Weights of a small transformer language model.
Architecture: LayerNorm before each block, rotary positions, no biases in attention or MLP, untied embeddings.
Training: a variant of Adam for these matrices, 154M tokens.
Each number is 128 + 24 x the weight over its row's rms, rounded and kept within 0 to 255. Layers, rows and columns count from 0. The size above them is the row's rms in percent of the matrix's.

# layer 5 MLP up, 512x128, rms 0.164, rows 355-367, columns 0-127
size [102 133 116 111  39 107  94  50 123 114 128 116  43]
[[109 158 174 142 181 123 128 143 139 111 115 121 120 107 154 151 117 136 151 152  52 106 124 128 188 160 109 147 132  87 143 102 112 122 120 111  91 131  94  83 149 141 168 130 151 163 100  84 122 114 132 124 134 117 117 127 108 157 107 100 128 158 116 116 140 125 139 137 125  85 153  97  70 101 111 120 141 150 136 148  86 103 107 162 139  81 150 145 112 169 100  87 123 122 122 115 126 128 125 106 127 130 164 125 132 136 129 126 113 148 142 123 161 146 117 167 171 110 158  93 130 129 147 115 136 161 123 143]
 [136 154 142 149 121 120 107 130 127  89 132  91 122 118 135 122 125  94  95 102 143 115 121 155 156 132 127 155 119 128  95 135 152 149 100 110 120 124 126 102 114 132 121 123 139 119  83 117 154 160 155 138 130 127 102 149 116 157  92 141 147  97 113 129  48 172  90 104 110 107 118 185 133 142 165 144 128 131 138 124 136 140  81 134  95 154 143 115 121 134 153 116 169  84 188 127 144 133 126  90 149 135 114 182 166 121 143 152 117 142 127 125 117 128 155 107 156 116 129  74 180 107 143 112 135 161 153  92]
 [139 150 125 158 154 121 159 146 129 121 107  98 125 123 142 185 131  93  82 125 103 145 134 105 110 179 123  98 140  68 155 144 129 126 104 149  88 177  89 126 124 177 148 115  87 105 100 160 135 125  96 115 104 159 102  82 182 133 141 132 154 171  94 120 104 122 100 133 119 137  94 107 136 124 157 119 119 122 152 154 123 112 169 142 117 117 147 126 117 166 120 130 141 170 143 130 134 132 162 163  95 126 148 133 140 107 129 144 107 129  97 142 158 100 104 124 117 145 132  90 116 117 151 135 140  99 137  92]
 [158 134 136 104 133 144 115 151 155 118 110 104 122 123 151 179 103 111 107 131  98 162 142 118 149 132 128 122  98  97 170 163 122 101 104 147  82  99 114 123 147 147 145 121 123 123 112 148 106 103 103 163 158 168 130 107 155 131  70  90 140 159 123 102  94 159 145 129 154 115  90 145 109 151 126 168 134  69 108 122  95 128 163 134  82 105 162 162 137 170 124  97 151 160 168 107 162 153 113 116 128 135 164 122 139 142 128 134 128  78 144 140 138 115 145 127 144 157 109 138 120  93 123 118 144 126 153 159]
 [135 164 170 143 144 134  82 141 107 106 162 117 109 114  91 161 159 152 105 105 134 145 163 127 135 120  91  87 116 101  83 150 139 117  99 135 117 120  79 118 120 115 147  87 120 137 131 120 111 106 130 134  91 166 129 135 123 172  86 127 107 128 136  93  96 149 143 154 131  84 142 105  87 142 147 141 151 128 127 145 126 116 126 121  77 157 100 158 138 162 136 133 147 110 145 146 169 187 128 129 121 180 134 143 134 114 161 166 129 161 124 116 140 161 118 180 135 142 135  99 123 103 167 150 126 116 137 113]
 [142 112 131  94 144 144 154  96 112 129 140 140 124  87 139 133 145 158 138  76 168 158  97 115 106  82 132  70 129 125 136 168 121 128 172 105 141 143  97  97 107 105 125 127 129 139 180 153 135 105 127 127 129 146 114  94 144 157 137 132 110 102 127 106 147 122 141 194 121 140 101 111 124 111 149  92 163  87 133  96 136 155 152 123 106 125 131 148  82 115  98 114 166 151 146 140 107 143 125 135  93 141 167 160  94 126 135 117 157 140 175 136 125 115 117 115 163 100 108 114 166 139 162 119  90  97 132 121]
 [146 139 173 149 195 116 123 125 124  77 151 111 199  95 133 195 143 128 136 139  84 106 130  94 149 169  97 119 100  93 188 132 141 157 147 168 106 129 105 130 131 150 138 115 148 121 122 120 135  78 109 103 137 122 139 128 129 137  93 100 123 141 140 130 136 145 121 137 128  96 147 108  85 152 112 167 120 115 167 141 110 137 117 163 153 127  93 136 100 139 181 122 130 127 136 127 120  94 159  95 114 113 134 121 114 128 137 139 112 136 163 110 145 159 113 170 127 107 122 143 159 125 124 150 129 137 117 151]
 [136 156 148 136 133 167 103 112 129 134 129 124 152  78 125 191 140 115 110 111  92 141 140 146 110 134  85 148 134 109 121 172 162 111 138 170 125 114 107  89 151 170 133  88 107 136 159 150 144 123 136 127  90 111 172  91 148 139 125 102 135 110 147  64 130 123 132 136 142 113  92 121 136 151 164 137 128 127 125 121 113 132 142 127 111 152  78  97 138 160 153 116 132 139 123 132 152 124 110 137  96 184  94 122  87 107 150 156 125 128 131 105 119 158 131 146 184  92 125  82 114 101 138 129 142 153 159 105]
 [116 119 174 178 161 110 135 138 136 134 122 150 151 120 132 132 125 108  87 123 108 155 149 111 110 104 126 131 117  97  71 172 186 108 114  72 130 163 115 121 125 112 177 155 148 151 150 101 111 119  82 124 133 116 151 118 154 125  94 134 160 127 114 110  74 128 142 145 155  98  98 135 122 154 124 156 106 104 109  83 107 132 157 111 136 111 137 136 155 121 122 143 135 141 166 154 124 131 153 128  82 147 142  91 121 121 110  89 118  76 145 120 140 125 140 140 134 116 150 110 130 111 116 123 107 199 147 119]
 [ 93 123  90 120 175 125 138 156  75 105 124 129 150 134 156 161 128 115 137 137  83  89 105 143 110 151  87 130 131 113 114 142 106 142 112 134 121 166 131 116 158 144 111 156 107 165  99 161 166 118 161 109 129 162 115 141 141 164 111 136 127 147 118 107  97 144 146 114 107 139 127 123 106 125 181 124 112 146 120 128 100 160 136  94 143 108  92 138 156 138 135  88 161 159 125 132 163 132 120 118 108 150 148 121 136 119 122 178 139 125 114  99 144 173  94  85  94  77 149 138 114 161 125 147  91 122 174  92]
 [106 146 117 117 137 148 121 123  75 131 127 132 104 132  78 126 135 129 119 149 103 151 106  87 140 155 109 116 129 120  86 153 155 146 164 146 110 128 114 107 180 129 112 163 146 140 115  91  96 127 117 190  92 154  91  87 108 127 129 146 113 138 143 119  89 133 103 132 155 137 149 142 136 137 194 117 112 126 151 117 131 141 132  98 130 184 184  83  96 135  95 167 163 111 115 118 152 122 157 115 108 145 153 101 143 144 143 116 144 116 157  86 120 101  89 139 138 124 160 135 135 148 153 126 115 102 126 126]
 [151 133 118 138 152 156 128 186 153 119 133 109 140  96 109 138 153 152 158 126 160 128 103 134 113  94 140 104  96  62  98 172 160 149  94 117  99 154 119 141 107  92  99 106  68 117  82 130 134 160 119 124 101 123 139 125 127 165 135  98 113 130 106 107  95 158 164 108 119 131 108 160 147 130 140 118  83 169 159  93 106 134 182 139 116 159 114 152 155 169 179 149 124 151 112 135 116 115 116 145 115 155 110  98 134  90 167 121 129 128 134 116 124 114 117 125 116 107 130 123 140 103 136 141 147 106 130 148]
 [133 117 128 134 152 172 106 111 116  92 147  79 126  70 140 175 118 120 145 126 103 122 146 150 142 108 108 103 129 113 146 163 123 127 108 149  87 115 122 110 168 142 136 112 141 148 151 124 100  92 158 133 103 174  99 116 119 139  82  77 120 143 133  92 140 163 133 123 143 112 126 167 107 145 143 139 136 140 109 169 157 133 133 136 117 107  80 146 133 178 151 154 146 131 151 158 174 174 133 100  98 167  97 127 138 119 158 149 140 142 162 148 139 139 130 146 127 123 118  82 109 138 158 153  91 154 145 133]]
# layer 5 MLP down (transposed), 512x128, rms 0.141, rows 355-366, columns 0-127
size [108 131 117 110  32 113 100  49 134 120 128 113]
[[ 88 129 112 107 129 118 141 156 124 161 146 177 144 124 157 103 129 120 116 152 152 142  97 144  88 141 141 133 155 138  81  75 122 185 108 101 128 105 170 175 131 131 130 167 115 139 100 140 117 127 192 147  92 158 135 106 133 125 129  93 103 122 138 131 164 119 133 117 128 162  87 131 156 106 136 103 178  97 116 118 140 118 145 124 161 120 123 106 114  99  81 139 110 169 146 132 128 149 150 139 116  98 117 112 106 134 134  79 136  86 155 134 152 103 119 121 138 127 161 144 100 148 108 112 157 154 103 103]
 [181 124  88 120 145 155 115 115 118 155 151 133 137 164 134 103  95 169 155 131  95 135 118 132 131  92 169 122 143 126 160 102 146 130 102 128 111 131 104 109 166 125 133 135 126 122  91 140 151  87 136 147 149  93 127 107 131 138 200 143 113 122 146 160 165  96 158 147 106 164 152 126 133 113 113 123 123 108 128 111 114 127 124 119 122 116 164 127 108 180 131 111  74 133 107 106 100  92 138 121 142  91 134 129 166  83 109 144  80 122 132 114  87 122 142 117 111 118 174 151 141 150 121  85 104 176 131 149]
 [135 119  92 106 125 105 125  91 138 152 138 137 188 150 116 151 138 140 145 125 156 108 118 130 178 152 143 117 109 138 152 120 128 109 133 164 156  93 123 139 135 131 121 103 127 119 123  85  86 139 120 113 152 148 148  79 140  86 140 106 143 133 113 151 124 149 117 135 167 155 137 113 113 123  90 143 132 100 124 125 103 138 128 144 130 132 140 108 106 141 182 191  65  99 127 132 106 130 131 142 139  92 118 118  75 178 161  95 149 121 124  94 137  90 128 133 135 195 141 103 117 102 110 141  81 115 135 125]
 [141 182 129 108 130 138  95  97 142 149 137  97 154 134 146 114 125 132 176 133 131 104 129 129 145 143  89 119 129 125 100 124 120 135 121 139 112 130 122 212 142 123 111 113  87 109  97 136 109 149 102 166 132 126  98 129  96 103 152 136 127  88 122 126 156 123  88 110 108 143 170 135 135 123 150 185 129 132 158  86 125 172 145 110 134  87  95 138 137 118 132 116 121 137 126 131 111  80 122 112 128  92 184 112  87 155 151 156 150 172 128 152 128 154 120 158  99 122 126 148 106 157 127 176 171 127 132 132]
 [166 138 117 145 148 136 122 136 149 166 102 138 116 146  81  96 162 117 104 115 102 129 125 110 146 134 126 162 133 123 130 109 137 128 135 146 108 172 165 189 126 117 114 136 143 136 119 101 110  96 139 137 113 147  48 120 130  97  81  91  97 156  76 179 151  95 120 154 152 150 151 147 143 142 119 122 153 107 143 109 103 118 116 156 111 114 162 111 138 135 104 139 124  88 126 109 120 111 139 144 122  67 105 153 146 123 113 109 107 100  92  99 123 104 164 102 156 122  98 120 128 155 130 145 154 160 146 123]
 [104 113 144 123 141 148 156 149 132 108 109 109 110 148 148 128 121 100 107 129 141  91  95 115 151 135 126 132 102 110 166 132 117 124 155 136 119 129 135 151 137 122  93 166 174 114 120 139 144 108  89 106 187  92 131 128  95 133 117 133 131 151  72 157 113 155 106 134 136 128 132 141 123 135 125  89 125  99 170  87 167 163 130 124 126 153 117  99 113  95 161 114  98 116 122 119 110 173 125 128 128  75 133 127 149 155 122 155 113 123 118 120 171 157 210 108 116 174 142 131 161  95 119  94 147 162 130 158]
 [ 94 125 157  97  81 118 131 130 139 154  92 159  95 112 115  60 142 139 136 143 139  94 111 158 156 102 116 123 107 151 135 110  89 150 136 137 136 156 166 149 115  87  90 158 139 126 128 117 154 165 130 119 115 150 125 111 133 142 106 152 145 125 129 165 104 107 107 111 143 136 171 151 145 141 136  82 131 134 146 143 127  96 137 163 139 139 140 164  96 161 126 119 125 107 130 121 139 119 100 173 172  98  83 148 138  95 101 145 117  89 112 165 148 120 144  74 119 158 160  98 124 122 164 113 149 101 109 112]
 [134  88  99 110 107 103 188 132 108 147  96 103 135 123 136 129 166 134  87 177 116 107  96 115 137 164 148  70 145 132 125  60 116 144 125 100  88 187 151 145  98 118 116 136 132  88 107 146 175 123 100 111 117 130 130 157 110 112 134 122 131 154  84 157 121 125 116 149 116 150 138 129 148 138 100 155 101 103 157 130 138 110 123 129 118 132 145 108 121 119 113 139 126 112 109 133 134  95 125 153 148  83 152 153 146 145 114  99 118 126 139 181 104 131 126 144 168 146 123 148 119 115 114 185 147 124 108 170]
 [123 124  96 133 153 133 118 130 123 153 125 127 154 167  99 113 110  96 151 143 130 159 149 128 131 112 133 168 135  94 112 142 161 117 189 133  81 126 186 140 137 112 160 136 143 149 107  80  80 125 117 164 145 117  89 129 134 114 156 164 128 131 108 110 118 148 135 139 127 131 149  97  85 125  61 134 144 114 136 109 114 159 108  84 112 148 115 138  98 123 100  90 125  96 147 128 106 180 118 128 184 132 143 108 122 101 126 129  78 132 107 154 160 139 125 139 104 132 143 166 137 150 106 131 100 162 141 142]
 [158  98 103  91 180 141  65 128 104 118 162 148 109 112 152 129 131 146 119 112 146 112 181 121 125 111  85 131 101 100 130 146 125 151 158 141 133 122 147 169 134 126 170 146 105 139 127 111  88 140 131 144 175  71 140 164 107 113 108 125 129 153 150 116 127  83 126 120 159 130  89  94 112 131  95 144 164 141 124 138  88 168 166 158 124  73 108 160 118 111 130  88 131 146  94 113 119 129 133 144 110 115 133 133 159 102 151 135 144 175 102  92 131 121 122 119 106 151 143 121 117 144 114 105 142 137 129 113]
 [132 124 164 161 122 123 133 104 120 125  71 131 130 121 127  97 132  77 139 110 139 194 104 163 120 163 119 127 136 116 109 124 130 117 145 109 165 137 134 118 101 135 118 138  93 130 126 146 149 110 114 161 164 110 135 177 107 122 126 134 172  99 122  92 153 106 170 124 155 155 127 135 117 123  70 111  90 109 108 126 185 136 135 124 137  83 131 107 110 126 108 150 167 131 125 136 124 115 130  87 146 125 165 120 157 113 182  83 111 141 102 159 149 139 130 142 121 106 134 164 132  99 114 181  87 119 128 124]
 [149 152 128 142  98  88 135 135 101  99 150 109 123 119 152 145 118 140  49 150 105 133 121 137 127 139 174  89 141 144 101  88 153 119 109 124 105 124 135 166 145 163 155 149  92 103 142 142 129 101 148 129 124 114 148 138 147 133 177  92 157 172 137 116 104 115  94  91 152 106 120 141 114 132  95 123 167 149 148 126 191 112 100  85 139 125 158 128 160 143 113  84 114 124 104  94 121  85 121 122 133 130 115 159 110 120  96 142 123 128  85 137 146 156 154 145 105 173 154  98 133 146 123 131 110 126 138 132]]